config.yaml
n_head: 1
norm: "layernorm"
positions: "learned"
tie_embeddings: true
parallel_block: false
init: "normal"
init_std_qkv: 0.0625
init_out_by_depth: true
optimizer: "adamw"
beta1: 0.9
weight_decay: 0.058
lr_head: 0.0122
Each number is 500 + 25 x the weight over its row's rms, rounded and kept within 0 to 999. Layers, rows and columns count from 0. Numbers have three digits each. The size before them is the row's rms in percent of the matrix's.

# layer 2 MLP down (transposed), 256x64, rms 0.0966, rows 91-197, columns 0-63
102:516514501484511502508471507463570479514545498487498485493458460498548480523504504538539500536515540496500474507480506513498505502474473470454497476553488524497510496497484463542508465470488518
096:490490543518521493514491477500547562506529517470453489488508504499529470478508462500456525505508529521488533512510514509492461508527476552452504486489463528490485513529511508486518471471454496
094:491496517462520522493480497465507547517510518476491501483521475481535509512483479493468481554473491486526513485472504486475522486512537454544549538504505535505472456509517514487457466476491541
212:484499499545489523470521459452464468483501494526505528468487524485481528503540508513498474521471480457475484501529469480523540500517534565530458501491506503478507520497484519508502505455534502
114:474468508506506515519468529503558477499481499434545495542498488512484507503525485453478549457504539516474507511481507528542521504496519489475504485496490473466515481448477518521472508504488500
086:420518489531485480478513496511499483498491500480553513504549503516461491532493524497494518501491467525511493483479504484500490492524495390503515495494502503507523539498501524501489506495540516
112:489515473457511513481484465508503472509467522523515505507506469501475507538507498563520491543467526531547534494487513513490434475462481484514502497460506525506522527484495523456494512521528519
120:497486481511503499532509509497445486452474524520512530483438485537518491520529487509504521488495491527549484493508480514448503522462541488472511499491452493504471508525521536495483481517534452
109:508516458470512506485511499495484483479471524507541495553445504497512541514511528538521492525484518517537476485525501561532502499464516465437492483482463497486490480507485538515483501480519485
090:484472502496529513501501466509468514530449517475511477507518472510501527501488481512519508507493535565543504494483501516532449442517494474437509510524510494476517489514501517487474517464449509
107:534490543499505528510468542499464536541472509514482500514499505503529470509516469546490474528509489501495495527471528463536463496505494502490511513469521482518529455494454463467470461470479504
052:518522473488482508489481470534505513540467456501515495527485523495525513503520535506502490507499530536500485506508498503477487502495501432474575527484498460496508495519491495425475496547502517
095:533455470498504489507522511482500522512523480507513460511513515492479482477531512490485538520502530504499533505498507505505527521468481446508577480536518492495496513498497491455451530432484490
104:522547565493465483485524457485474489474491503480498545501523490463474500509464446503482482537536511511506497500541499508483502500495481462461498516540500508493523482534498528483531492520455513
078:509495511472482529506500478496507508483511526484492511490480462455467550483476509497530482500471524491502506494469495453539534529495481452518598504475507498490532494499490515497504512501473542
122:525501516485487566527474486476544522491482508486511490524501499518542449505492490505461503523531519516482477507504491501513451524449461533491476444512484512510505500459490537532492488536512485
105:477494504495529501501478470539453459502473481467491465484516521527498444524479484562513508504494519532497527492489507448491532525471524506482488522533456550516513504531487512468487490505508512
108:500481527508521473496518445459542500493506485534477498445506512495474484509523511498478549503510534482484504532503519494485481493485529482486548506476453506459510557517503521528517482456480471
068:491499495477483487516465476504512537515493493473547485531495500501480474490494511491496495517520530521505508518510516521473500510514512434487598488514494450488470519526498487443501500549490511
138:480446483503508482498507515491514515508503536499514477449503524534498497510489496477472526490521476566501515482491503541511496465521544457461479542524470493536504519483466452490506524471481527
090:545480481474504495478538472494461529479558475502497463484546513518500479535517501531511505488512543503497507490408498500483501500503488498464499478490485484490548511527482503468504483522520517
060:520511511501495466502461472509503542529519479526514483522496478491529529511480493473501480516523517536518497490476511505503479506515485412490569490514517490516501504508482503426489518539530504
105:528484511517499519496474502530446493464517496516496464504480524499497444478503468512540476492521517507494521547503491540482493567462503472487488496497479522531506521488476465488496504572499485
110:535422507489506510509508498494497526515476465495498485471509523494461477551523509483508493501521473507511522499497524499496511475530520524476544571488456449513513523473463499508508488495513538
112:496488525513448547504474507481527498465455517497469461552519509516488427514468494474490499540510511516488463480493498509513490518495517522502509455535520472501474506495508512513487498500549543
113:566473505477514495494496471564488464492545501468510504525483522487457492446504470513483499529475529519520484524509503521531510511498505469515481478487439542474505510472509468505506512500522501
157:485507511551516542539536469491515486478507559513482471522494515463498511510519498509494508524448491496487489467490437482466494500495525518498486499490495502486555457486442519516529480495499519
092:546561500518482478522493495470485519529443497502502521462516491499463501507467508524456538483487532513514504507476475499487494494510506489507499508547464469510510527547479476493475435477513488
113:498494508488531496481521527490482485527507477526515453514503492481483510523479517521530469501469486517466559462445530464493519486485539478495531512484543529542496476523457488484478524490507541
085:466461498534475502532498489485483538444486477486535514521524482505485511532499485517517499471522424531507536492525492482491482469524505448484517512509496507489502502537499506457472506533497544
088:538475484472534510515458467534539519515503503494466492518512510503477492505496439470521536499483526505475508527491503524515522495565484491549470513544492507482512477471484510495483505482439501
073:519479522471511523510515502507512573500493492479513491510474498476487512519505574503450497488499516496511461464491518472465511429536493503480543522501469504539480507495510503495500507538526506
098:495486491493489500538492463475484507497509487451481496478509486491431469524507532468552507458513507479503545481498528467491495473552529488497538515523484448492507513510496517532528509488472531
099:443485515488481479523515488478484553495484542477508471518535493516498506490490519497498506502511521530512542509518514484525457448518507490450525521517503462506500517490499505465461526433466487
077:512476508503514515482483473526509570483490486458507502519542495531500534503513472484557488486487514517509513502566497488505505487546512478536517514490464489459475503495487502445504512491458532
107:490455540509506486475463517499490547506513463512490466509484503470488483465472482479509512544470517469465471520514513500489494533520522498512528511525500510517497525532463459430519526511542506
088:492502512525516500540502494468532491486527513433480488519497513483453493498472512511471547443474527489489507536497507521535440482489512499483515490490500506487502510529516562452479501489473502
125:520464486506574545463445540508485498468500502504503533507495498513456463527495492511475533461519470531485508505475482484507476520490499504504535470503485517476507489543479465486474472504478522
106:535521478480447491504536451519451519523477504492502487573542513509477540468476444505485494482499502527511495526496509474478523482521507471480505531498454499526539480483494500502490513498499502
083:497488502506496498490497521547460525510476498508500515531522500511495510518513515473498489483491462464545469529560532477502517504512494535509560496496461458442493506498502495469462509549481467
078:472491472483469507499481516518513526505446492501506475506493484486517479523490560511467517552508531504482470498440521517516524441521508485487510449482506490526510498482482523489516469471489550
104:510537535495524490454519514520510442474509469480461483529523518519475461544480525501529503519485523528461513503503510455512498449513498480455558503535493493473504493497473511490506521505490499
009:499506501474467539502510520457515514476504448520466506517435501505507492517513448493517496500481482491513468544549485452479547476492486497465484506537502483495477455467504505496521520475496508
094:493482483481529482524506472518487510493530484461495547512542507505489522518490518509515489493516537486543443456471494477536534491513557515474494530515486463450497500537481499467513501525471480
090:492476506517519480498507528513498546510527488489520498531507528463479509488520513489465454489503508512502501541520504473503508515499491431501596514499491469488492486485489511439466529493490517
137:501486511564485507538537479526498514489462517492536515509520521504473515494547507509503468499502443507461495470496453470497497480537559507534475509470498492509512521485482512496478492444503481
107:526519513491480497510492491497484527435524513483519498513534466501485478519454500497504504515504509435478529558528489537512540489506519454500545514508490491486501532484470510498497526484441521
090:520522491497500507499507492516541576467514522511462494481462476516530474511492514497429497509500487511456525499520522512490452490479526529442494492478460499522524505474518469517513517506507518
091:482478464514501559550433508535463521500543522452512470526496467496468496528489506507490508510481520506499518514489507494502490494533482511505514467500494526524485487500534486437516450506500510
093:514494490505516484470492475513462524500487502501477551530448499488500479505531480528457503520506505452529547491507522497513521480466531476494491498484485495506555507434465509477507528527529537
103:468520496501522487478481475530507524507487496487504434524491507518531491477499487489504520551481496486502489510486523453456541484510513515493552520543533481498502513483498510447512551524517553
077:503430502470520485440509509572457489467518480509513505509489516504515503479510527507497557550520513503489513501506501484538498455480515485472505485514473488529535493526487503458517497489503499
117:511530538488520464488482482521504487546480525540511456508504498469463538507485537501527527500482524537531483516480490489501484513442495487499544494458485506468491532493520465541523502505457516
093:541484518498544490493495521491519441456473501480509488536508503522510483483489498535528540515521517524521511508471482529509501483517461417514476452525462506481485523507499508467513475495495497
105:523533512519493508467488503514477495514518489488488490503509505477477484520518506499481579550507463515521499495554522520484495474545510460447535480502525478477508488509491510473449513506552498
115:508446531495509476489509520468452515484541493473490472480513549486461484512501507518549496487523498499525560508527514496521519541522519495480516534524496445469494491517475508488512478526463486
116:512489467495494457439524547464490503478519505514511544490478495512480472496507474492525474475518519428498486519512517517493519501540518513522513531495537533476535480491477529473495503458504468
075:537479502521431514500463543459516500476519488502466502491499482499548471525511517535474484535481498478511473493483504524481516530514541458522526483490504500484513505480519518457478478552504470
100:552520505503488547493481534469527537493535496477508545502456424519484451480487463485542476519489470518491524523484481464483494510510473483523478480485479494518524511492504515517509482516498496
070:485538529509449449505539523527490485505504544496480520485474465498476494530544518533485471515481527463488498498518518526463535487506511521498487492523463446502500445489486496488519518488523471
095:519468518520535488491491512515518555473521494474488513523549470472487544470509506488480492519509547483460489493514486487446516522503492424506553515541502481504476492511503492463501496497507496
105:461573493527519540493509524481468488517499475487455502493466497491543514528522561511474485522456476488524486513509468456487487503509520509497475526509484523487511515513508504515452542507513484
108:499515498464529503481518446513482579519474529485481476501492481515479486484503485523497508495505527535525506480495498531515453509538474511465492538524502532475511515489502510513488526451463551
075:493506532502482489472501497491485536505486465505500512487505516515489482473504492487469495505507543500492483526535494500502533517484471469502591523483534468479480567485515478458445516509480527
104:511467502536538481470490515509483518519520505496514485487498476522502489497490486490473460480484496557538542480502504504553473506530513468456513508506473529533511501513453528436496532510458495
082:468453497515446480501522480484537505504483531518473457504495502529511438483474510552471511517513538503452480477501482511498499538507470451527510489521540521526490509517512506512528489481505519
071:493519525512533534543530440460524502475526523485492469486465498466459525482507487532506505518460510473484511486515464479457506521501524494482506528500511519473540493493447507466484473507498535
110:506534524506529479519491501472476520497530480487473467475474464505481497560492538494514488482466523515465562508508495484501483485516477527431528539516496499517509526503501525484494478484534544
112:544484512488513512450540526529475485524495494483478490536503457489515462471516452540494504511501524557496510522455497490480502532518521444482469487489521509507507504528504518477512520449500487
103:504454463509496517488543495554509478465477490469548487477516568509484478465442489494519519485520484510484527493471483495489532511545500464500532508496465489529507526518486508503512500474495524
085:520502483470521525502454515493537545544519509483461496523490526480501522518486504548478508549468503522528488475498528494454499491494496520488490511514441512525497479499551478451500493479498542
134:527429550498546519489456503477492457522500498537540505515531509498479494501502458491512474460510498504506536523505477502519504459501481449480532530526491464486508479510522487488507493473493529
126:481474487499503528488454494485507559498507488525522488498532500505494452495481503489566508506507511542531551505519492471498478441480496494511442474497499480498516514514498487497506485562524471
085:491550515553473486513527496501499533470516495455494518509540500466484500496538539522493514490464480438467507524486481488509514516509551500497523519459476523473453492490475504525512498479511466
117:491469528494501515500497475498485501459520488525542488513492474493512536460516517473550490466535535514536519464474485461513569503527473493488516524523548497495494502537505468475472475497486489
119:518511507522494436505468510497510478478503484507527481477475479522435496542493491496534494478460478485509488503553492465509531543521483526526519493528508515483505533513465501490534470516526548
070:497486517539486435483507492461526475508489454464537523505484497518471502485508537488522522504460547500472520500513467480480556510484525481482514545526472506532512532519498514505483512523467487
131:468504499514496517480544492515470524478465504508530455519495476493484487511493513506499454508507500531497495506443510507512471497514505491483533524470560495531498514474487516514489556455444550
099:507485479512507527466491486501514522509477491540546484487467520472480507485480507517489532518479523482479496459553512543488452490447471492489556483517503501497496526501518520462468535497518548
092:526526469494506491464482537478525469503495507504437509519519538492511495521496531473482529522487487519497480516520510439468519484478495477496512531496504547455508523448500519484521533478549497
107:469538465510499542505489514515496464459488475452529476506503524504483481516490485516493517530460527519495484503455502490493469537477480492559499527568503530492509521530513504464490478534492510
146:530500488499480491511521509475517529511477490493476541488445466514491544506480506489504491463481487475514510498568479462461542532526513495450511479495511539509495517508490546471519472522468479
111:518506487455483469470454539513503499540494445487514523488483477536506477503484498488500488481543518513515497532504576525529503500498485485489523507506516508518440528507555495488483523517490474
062:515537514477494514500466474504503509523502470517521498522461497496509478481493496546492483508515523520495517507510510538489496503496480428500565490501521483519463501563464500423486497524486508
114:503491498451477470477449532514483509519497442489489519502491504543515505496474505486505496477535513522516499528524588516521504506498472487501512497505483510523443519516557485503479512522505472
069:499501523489495469495504468496531538498538500494480494510533516482460512511494526510507478488513526471463504502518485513471522502515539451503567532534459487487482507464491538501508562461480527
079:499485501492516470485514508499499509488507492507489505479500533485453486518477524490488514514490529507493490523516495479488462511506487415511571518579515454497499539501482490471499539481477483
072:478478523483526518522487494495511522463507537540501507542476480515491545480495524524498494507487484464520489519538498536507458515496499481488546521463464450453487515485500475431492502502523513
101:519489498478516497508525465510515487499489517465525526521465531509509521497488464482501509486512481496503469518492503561498467465504501475518484481514455482423525546481494565527504502461507521
088:498490519507496495455494491517527549502518479490510478525543485531483480486478513483553509533517502490487465506441484495519529459519488489526510473498488490505520466530512433500545510505537540
071:517507511490527481488520461471531480491542517488508533504519517442494499474499489462510556514491487502544483512466518497520494504477484576468511499532506517462488533478518480454502476518509482
086:555469477493504549517511462495447547538461500464447506507539482487521504484518525548489515475484503507505508500500503472472525525532506476507508500491463503488485487530534505534479488464500505
095:487534499499500512491519472508529511477483495501561519497488499521542485573510569521486491490490532524503505494497502493510465475524472471491501477524473474498485476441471530530464511514474498
118:536502500480511524484470521485502496509521504470488467526515477480488459499525440557479496522500496512509500496517498523523484475557517542510499468482500507493474496470494540483463565500509550
085:505477525468496484522485549525492507481515496527484534494517470509468545529492510526469499509490491536553484480478496500501480528516516494511509480467448574472513481527486498483485476527449510
100:466487516495503514519481445489520504502484477498479499489513483506518539481498485503511506499489536483509524525532521490482541461479518526474480456504509452461451493504522469533544477564496538
105:494517472481499482479522489509512509525438539489466507517508495511497478530509483512525511489501520468563450448468497533539501453491498483490504513482484473520502519552508498469526517451504490
149:548426498507523499481483508487491506505500508489506478504513510495462476494508475476560491494521504518529538504465494506528556481511472509524497531533538520456513483491482466482453478538491495
136:518485506458505454489527454460479503513541564510521452490501532524469438500478488503515508537476521497529526507490488503518532507483471506511504473508470522510497502485545489526510525484470487
093:477539463538508557510481487465493540488519509454443519484487522505515517516505452506494526531490512470494504462491501517472479534515507522520483534493517530489484463499548492511507470508516460
010:511542464532507496509471520481518539496555491506443499505515498505545474497525480473546479480510487505506484484447508493510517528462514485451514509535492521514530512444502516519508511523484470
123:558492524475505506483526469519538487486475507526475495504511498522509459488492433492478493539497489502493529491479485511504531501501480497527493431535504476488491576538480516507510522487524512
132:525440540497506521485502502481505499496498511464511484503495473510519502472508477500527536524523485488562476501450498479491521510488463527538487500511536530455512482498500476470458525497566518
084:485485511526467514483496497509510534509511508413508483513467546521491493524526552475513531533489528521523486482465506537519503508509473484471522511488470455493495537483493515501504454478482468
096:539498508502495484483491511472510570480523467484470497493565482513506469529512496529504447472510503467477552537498481478450533486512477493538479495513496491482508523519473510479497518532502517
129:510492520509551497510425520554502521467489490540496484491473528510469507508481503508487477500492520482495492486495479531484503534461503542507557500497468486520457507531465482463499521501529466
072:497466477540532500513490525479471547480523488474524475547548478519458515463491489509482473524481512496482527495499497473465524519518518433537500523494482505474522540503490517462505503479513523
# layer 2 MLP up, 256x64, rms 0.139, rows 92-198, columns 0-63
094:516482463486487480440482528503510513504476482514516474493477489509480514505535503503525486487494483535492508451500473461509554577524532510522518506477500513526521483483493462476505501478562512
105:504514436544467474518468545501456517457498512499505496464515468504488493487500504467485461520510520539535497467465491525532496514497508483506513531457542487489497489501491451504527503519500462
180:517531542520511462499512493523469535475526507477580520477486486503464519479492508547474482494492518473483518510540480484495569520492522490533509470486488475482504525515487507476482524465500497
119:515499517478459499473492497520456490500499508496480510492509465481495512543500529509507457488500534489494495479564462497501501595473528508490501463499501496515508515529507479479482556483518533
083:478513524495477501510528480530495482525514488517480561504479440507475473469488497497502456497484494481511473455532481532516549487551494451490515517469509517519510511509507500479518527439516508
100:470488479494527502524473531480498516475510498508553506523498491493512553482514503504482524481479522427483506477505495531507515496550483482504464511499564462497507526502506552469497507530477464
120:516513543514529503494469521483530487517531474465461463527490533468516495497511550539505484496459491446486501516487496508471497495570525489513528524517499502516459508524494504497480540511473470
107:478518469470528512529484493530452544485499476535511500468483527526512550478503495529458530488506569499513476493525502492516521514545515481501483505470485508479545498481495518475532484523541500
092:484493534520501485516514487507499509480535500467479482497505500492491543479528547530522528503501511463490554522496515476464479482524476487507562516491488521448484542452441488498488521499477482
125:506498539504428511489482505516472547517473518515471535522493488506506484521534504483491528468479502482453528527494515488481490494542490484531503525520494538448491528508453472476546500491479491
045:502517506503532518502499544498492503467508471479507499484455472526556525548529526461500455474484532512495473520508462510487491500475502477496499460444501477492524484458477479481503543495492537
078:499533520510495468482504486468470532472514482454488546471439492493488509483489483537522543508512532500486557485515495532482546541496472452521524493521515500497495463482502491489475526506493488
107:493511551476516521480552503435454494493526497527479503502518530475506503509490525492517498472471551447537512528508502488505524514529533494474514506506483525511485493484475459485478559513501502
079:499480547493457498479553500464481511510521453533516503490527470509457505500513489474470506458526523508526506512479524441504504510494525489512516495472456519509488513516452470487496557477509505
094:474527514499479475523504500502489487493505472495478504523542517476513522489510513489541494505498484498503530477510522507490538497478499392512487533500515516502523482536501426517517507450516487
108:509464487512491510498539512506513492460486475490466492474519557496493516489493508518480449461507536495503494517511492479515489503531476494500525417502465525479504516505497516497516579497509539
119:491485517495452504516505487494475491539511534498452558513507509507479522510502513485546509519467512472496490518521520482472478469541522435509510483531460518504501543518513476488530472455521483
045:465496501523505501542510491480430521474470503511493486515484498502486510514535539538516489467506520449496473475489467506468509512446499492466529477440494504529487504501517533492551479496504509
109:471492494499518504541531495494461552509495506510517515489528508483494473526539503498488488500479501497489483541517518505465485531535494495522482550484496480529458510491475472474482479480590465
089:511523485498509490482502547493506516543531501526528539506507510486504453508523493467516508533468475501440450499525486483514534512535501476525514486536522484550487498539487501464531471455505503
051:488495519511538512487466527516497503518490488564472490452463516478450501479509524532517471500543522441505515468496446505496515526482518487503519507462504495477538501480552501505522491501507481
108:493526468517517492492557508457523495497482492480466534467474521460437509492471504506506474511506497517530514496526495480535527501555477484509505449500469520514508523493489515471485551533526512
116:511481436502487493508503538519479501524509503500474508485498554520458562483511503507507470510484501486507494485554510465521493484539486489505495464498538488513492547535470466479522486492552524
106:475490487492516472477519481482527504491508501468518506500504501540529531498503479526539519476512527517452535462491491515444504484486518443504516505489485504518539476460522479515493526498487419
118:475507475465532470537472524543472559480478498485519504525464531498521541483524510508485474457530507482507489445517497472476501489532503483525490499525487451513536528510504502486521510511542510
098:505492497445489464482462525497488507532493431486527538483498483541500493497466504492495493470544506505504504529491580525525505499498473501501513497503503502519438524513552492504479513508502489
089:494497511490491497516467535523516535454509484507475497534449559484494483502521503525468470488530509491503479469496506441497485523482493512485529471547478465472516516532477480470545491536485497
123:473498568507493498499506524460445521541487501531506517506519538494486533531546507478520497484492495475445518483544510498484511529499473482538507471529467461524513504529501463488500493504500473
093:472522460521514488527490539503456509481484519475528534473490504493475564473470534455516502513519485455460510492533491499527499497502519450485525513505542500472518533516488497487519519483543503
106:544531522495447485478497538483490494473497533524543474466526477463512520491494543531508475504517501469544480501498499502475476522476520492467499494462525484516483520521472494503498534472555460
113:467514558492511481482493505473466515509547484495490521509509487485507512535522536534495458493498522480469492532513497465474497535564488467524536513516451487515486502497486497491462545519518467
111:508517496458465496497481540486476501485511520496522497432540553475488518502537507455509474513502508505526480517489507499513518511531529458499510485498493480550522512538474498493546518441496520
095:482504532528535508529539478501503519455538490495496536504522503493492510483472511499499520498499549471453527555509526451468484476533499476501542488513464513483503533451470525481505533498497497
089:509524501491494495500503515488457522471494529457500523468484479479521525445525470469492450486505518497440513500543506529498516496497506476517509513487523439513480489553495462510546491501522523
094:480495542553499491482525518477459552510494464527497516478516489440508494518533490426504521512486495533463493494513530524518515516520474478525514519495470501497480499520472492477531488517499459
100:505470491484478476463481531512528526465533498497514507483506465465530495522519514486538510521517505551518470468488490454470514553522483506492502492461481464528498514535462466508483518473536471
123:562520499538518484511491519467488509473490453474478499508513543479523515530498468540463523470493515484531529481538463498503507522545500492535495482481481488472469523493528464486463500535491516
121:492512508479472496472486476463487514491526501526525540527519467454434474500477487488465477530529522499527499559533473503483526524512527491511504523510457521510521478539508506475508530514488465
082:504547516511502445494504500502534543507473478448486489486515583502518492508515500485510508492492486518515497515518497477488521477496499482546555498507445488491480547516503476457475507501477480
097:485497480522505476510509502530465514471491482492462548493503530506466508434481462573451485528502550486503546470509513486501472511511519500481508482513501476511506503476514464506494489542511488
115:484500489506507477509469503522468525486473518451530498517501565485488518525521486499523545512453518458511523499520523513474466460552493454520516491528500496531515501471524499469507489478495457
018:521502498474496472489497468548518486519497541494499459512573505480455474455492480491476486524509488506464491489464498518526426495497493489513478462491492481484482501510503477480466519548512503
115:495509494467500469498476535532497511474530474523538493461542515466516507460566473454491540498523515493483460454506508495480530482518514495495508535482489492512508509552480470486528502470502496
054:532495483513488493450515521527467544487544514473498520468486455503477498454514483551446506494512509475485526503493492455503492494493475457516546534499516478477481488494504506481459512508520462
144:481513533528509487483495496479463535469562501465530523489492484483476531487512515541481479511483509465484498526528476475515532507529520471531561501458508471466509541494462515472495517495501485
088:535521527492492475478463528502480502470545479470545487449512504474530476488484481534548505500482525473524535507488500503473522497497561474497525537457511502517519464502478475507485532493495481
107:517452509504476462508550508539526529527531461526495529504478510520457483511513479540497500511491499476487507457526499449478510537515523491501483466484474491542482525491488501503506509497568481
089:511464517492511506479531501489506506458553459535527467461478514508497507457469486517492519496522522418499513469514486500498515539480494519457489495508505493519500515468477518465526512540524477
091:483495487500479479495476479499441522519505512507519505534494475519505497490492482527455507523496549493448513493554499491474540500477554479544487516507494489545521468527521493483534479499544470
089:476525527484507529544512563516509560501534459484524511478512491499510512514531481463544518488484486533474485503495506473516490473506466495506550474469478462519498523507464502453506507501474501
102:468512516479485494529475528543483548469520482491531522523534493484497528488511497487481523510521506473434508492508531479462464493543543485509503507493432485509529472486506511464537500497510494
127:482473485495517486525480512512473531446480484491493516527467507496541501493546502523494471466491523496518497462474476516530531554563468489510502504466508439498524505499526514476494535508522515
076:533483493541516486493482509463498473509496466522482453506541518472480524533504561482487507466477544515489506485509492510462508524511504471529520504534475540475490479548502470502528528531492463
098:472471491508548475505498527513479499513523485518523526427556522498495541523506479471553536497489519514504502490515491513480519472523504451502525526452472510512519483466514459510478487497497494
106:482494484505518483509509548483454537525505473504493493454520556508512503532526518450491498513476493536523467509524495453538519511508480465533494483517533495521526523515466465465465493475516510
092:506491466521523479523543467505508515500518502477526557497533499484481442498499491509465474503456488497458490506538481488496510501508545422531535519511503489499520502527520515484503486458523508
101:490509488527499503486486474488519505488484514506501500486444517512485478522477548523472497488484509527531484515507471458536507494485478492519490514444570506492482546466473509458454539534512490
118:540585484509502473522464516496473527480485491463478496497502538458524488530484541500511488444485510470504521527509483504471496510526525479537492486525530494464490499528490464493491505495482531
097:494520514528465458507549486477487496466542523478484554496486481476499500508546510527503475544507514468439460480519479503460497501543474494480516507481501482497479531518484514466497529485520495
077:509503524500503482459497477526498524491518476469507514503526489506495513454512487513467504515511516512445485458514510507456506490483494480533567565495538454489479480499516451489515464498530492
114:518524516535507476491515500466491516488544493467511505498439505473489519526523566527508464493485510488461478505544463476487535500529516469529508514507485508493485532532483496508470546493542487
096:524488466507473499521482539501496509473473477498535485458501511502513480485534513448506473522484493512493459498517482500513513549483509494539494489494527518498497498524510518485552482438580519
068:520507529492477481443516475464496534481495511475525530469502505494485485507500472505448489511525519524530503518519507450514500535515516476475547530459528469473464553482487516470469506496514485
088:523501488518439481481510506489510534505477528505510505480509559500475487546515488514486494513525502499480471528554493494471492570515519498511479478516496501514488500533491469463530482481572503
100:510536471515487469495527472489490507477512496500507511479551505486509521500494512501476553515524532494510535506574499532512548491469496458508466532449543526506489523470485483497495489503474468
049:520481494445493495432512540489479526470511444488512532480507478528484508497478524480524500477534547530522483494463516473491504521498500487504515493484502458517463538514518501451498541497501482
105:482491523511471491554511527509484533500502465517506507491499498487462537522516552513502502524562495498487518480511519469500480517465472502506503472519464448518509491534454463463504523463536487
095:500533472540455489514501461514475502545562517496481522540526471499520510489438529518510501485482535482508541469528502494459541493477511490509500508479527496489466467490507484504462494497524505
107:541493480551476501525506486499506492466473452529468502522523519482451504496496504520475492501498515505495540451543517516495521525523476491521522479481480481457467507511523515453534518525488551
091:493545470554455483449496515474460492454531529508486494497507490502487505493470551485482491504511522473523479517533506513516501483455506513498510517513560491449477482507464499480524508519500473
121:508505539541512510541490479495480483490483477525528533518544525469487503526502473497528528450499535518480520495509495498471509533546474482489519475450474513462457498463534505458485502507475506
110:511538538526506497520488526507457500442489491486487485467522537473500514486490519487428509535520497474468488520526544508492490491527526453500497487513514511473480537521478539478540499509517522
107:543533543543445482467508490467497520491530497467486521505508485476477511502530517546453494527494504482477530518518465511474518516526509469521519541482483492529463538520506529476484500519472495
108:517501525494526531477537508490507490469545471525529486478455515487480508451538532482480488458485518473512487509503497469508558515482480465496484524448530506499494523531461528509477530522498490
110:472532490526529479532485525486470541474504449511537490507496534493494548509504523497457509492543495474469496489527501484538524521517491487573493506525485471513508488532493482448523499495484515
083:471523523532510471496508499490477557504489535488521507515450471506513506556469489477476477515525521530505448514493504505512479521499488495495497435508485463459498524479480492480509491545518454
127:519502460503505477554519472519473501537478476512480543475536503521485473508526533499532472491477529503465479474526501490493497549494507487541493469515546499482513495537514491462523495444528502
098:495501501542508501520500531501483536499487493495481514447478517524530555490497502507488533527497496478455536507538510535498527505508465464555475501504542492466474534458492513455515487523510524
096:536529488544473479507499481495526507493498508495479499467569508474488478504483545498472489532482498481480495500524473497465514517529525472535520521483510526453490497528506514443505549458534497
133:491527549492509459483510522507484497491542502510523542485541484459517472518547480493493513502533495515511467468495485484447530485535487467502511530477486467536479566512484477514482493506479508
129:550478521512465494481553464457495508529544482469536526464520520482485510494546477476520537504471517509489494487522508516429517507470496487503525474478496510528485508501512521497477497483466479
083:494498499559514530523531480497520487467505564509487464514500528458490493517538498487496517520458500490495496470506414477480487504496528497510489511490501489499560475482453522501518485499499514
050:489454461499545492514502529509477506494492519521497463550498469500492482484509543498496492470475516506483496481473476451460463527478475469478501475490471473486547513515519512489527524564488525
093:488504506545511544509541479493507504481508555522467474510499515454498513494520492525512505530458498493501500471493408482470501492502526501490485493497492500475557476494449500499530493471504518
073:555536492452464501457480518491457501471534506487485507451543510496524513466495492510505478476522520486496533495490488497487526513533554481510570505480534501523510484513502492493507536508483489
083:488512473480524502459507483503472516506513493472459525499429513518528490528506491536474469499530516533470484465525496464497513519500491478516532530513560495480512540515480485478488555511484523
115:548535543515455483461521491478500523491504513470476557464485517474466447495485485494500483534528501482457497527525468524490547538495504475524531467499510503505503525494496526477499515486486504
101:504520520472495488523479520504464485493471510543494498469514491504487508474524525537486469491482585506496482473498492476470501521541553479500476520480524508509489509494508456497532495503575494
084:469489536489498500522480485511489571534507478500506475497475505506526487524528531450522539495479478516476505486496512467489518486430498515510534534487523495461508527480485510449492482480495457
114:495551497479473477463484512492472533481525514486459493551477495503507487527463546507481433516496487478516490513516485483508519553531485508519526499515487439525522505528489509461481521502497501
098:506524488508462482500465514546465533496515517505466505515467476481519499485528499487505466507510513489493512469516507512481508499501481509492521516509491458485502494567443401510528503519512499
091:528507470493514484460542536506456496510514474505487534468514498488486504469505462508445480517473509525510508483511509519519509533515545461543482468475492518534527504485462467514535505490552509
116:504496505534475505501514520501444516493477495517494495452492514499527519508529467444558537519497494519468532484488509537495530484504474443521531494520513477516505477516511443503514478536470489
106:515515567513486479463505486517458529495482515495473488464537480488535503481537459459485486539497527514475494498472482517460486532502512477488555507493475541469482500514517472514532498479506475
096:544495487531486467497516476487489560449496517484511496502514513478476459474538497510483503513490563504478512478517470477433515525499500483492526481465513473455488519503479506476508494534516526
106:491453468497470474538517486528517526447495463473484497545520526463489477499533504477520487455467529448496523534497525511481504500537473507541485534498494495497509508519489504474536518468509489
117:495505489536535498504477519500518534489498475480481505507516507475528501467523490501458482550503490512434484496500509491523496494499536447569510554523539487534497475521543515488510493478513479
117:464497494523530497545479564529488539484485487494512498499485490536522548509508516435515494482460492533461487468470483491536510509530460499474533491479503471485496492475510493488499490501550490
104:492554517526494509511529498480490579470490496525488499508493520491474504521490504521438511534462510473499480536523485491484522533512517494528499482499503445485507501495485513435491509484458475
024:498440557470510513518528474499504504507467497448520487489494491488499491488467544460463477526508483496519554514528492488486521473568492512513495507473495485486485493513513444503531497483515483
108:448520463503530496535477536504493497528498513492551484504497485508543537522510550481540474448465531511507524473488485494493517484501509481506513543511474518507503454459512473488483514514494458
107:522547520557483503497472512514510542504493478504470482512509496473530505490516485487515498535465495504461460479483518512479489510529484487547530504534492479478463472539536480495523485481492429
101:492468503530470481522506495493490529442537483437492493471527486465512483506521548489523488516491506473518533542485495542472499500498467495536521547465474494514488501466477537503489503512473475
103:488588503514500486506477525467479532474507507498508501505533520458536520503489560466463462488469509481463529483502484522496521517503520466528518494515500471474500497539507457507508515523492489
106:502486509566514480524491533510528510467488451501461520492483542467500548474504473486508466507470498460480486513495508486505473498556461475504527475512469474495478549521508502478526504524509493
086:510577495500478468464494526545488510461494494508502519446503479493495535431479510486454483511530515488483501499519507495512538495480530469515527535501537491489504500505496480483505538484517469
118:524454512502491501493497501510474556506553470490493506478492470484514533490532493507521526503494518443460518458519515520429516493547463475546517526482474510488498494474495515485496506508511519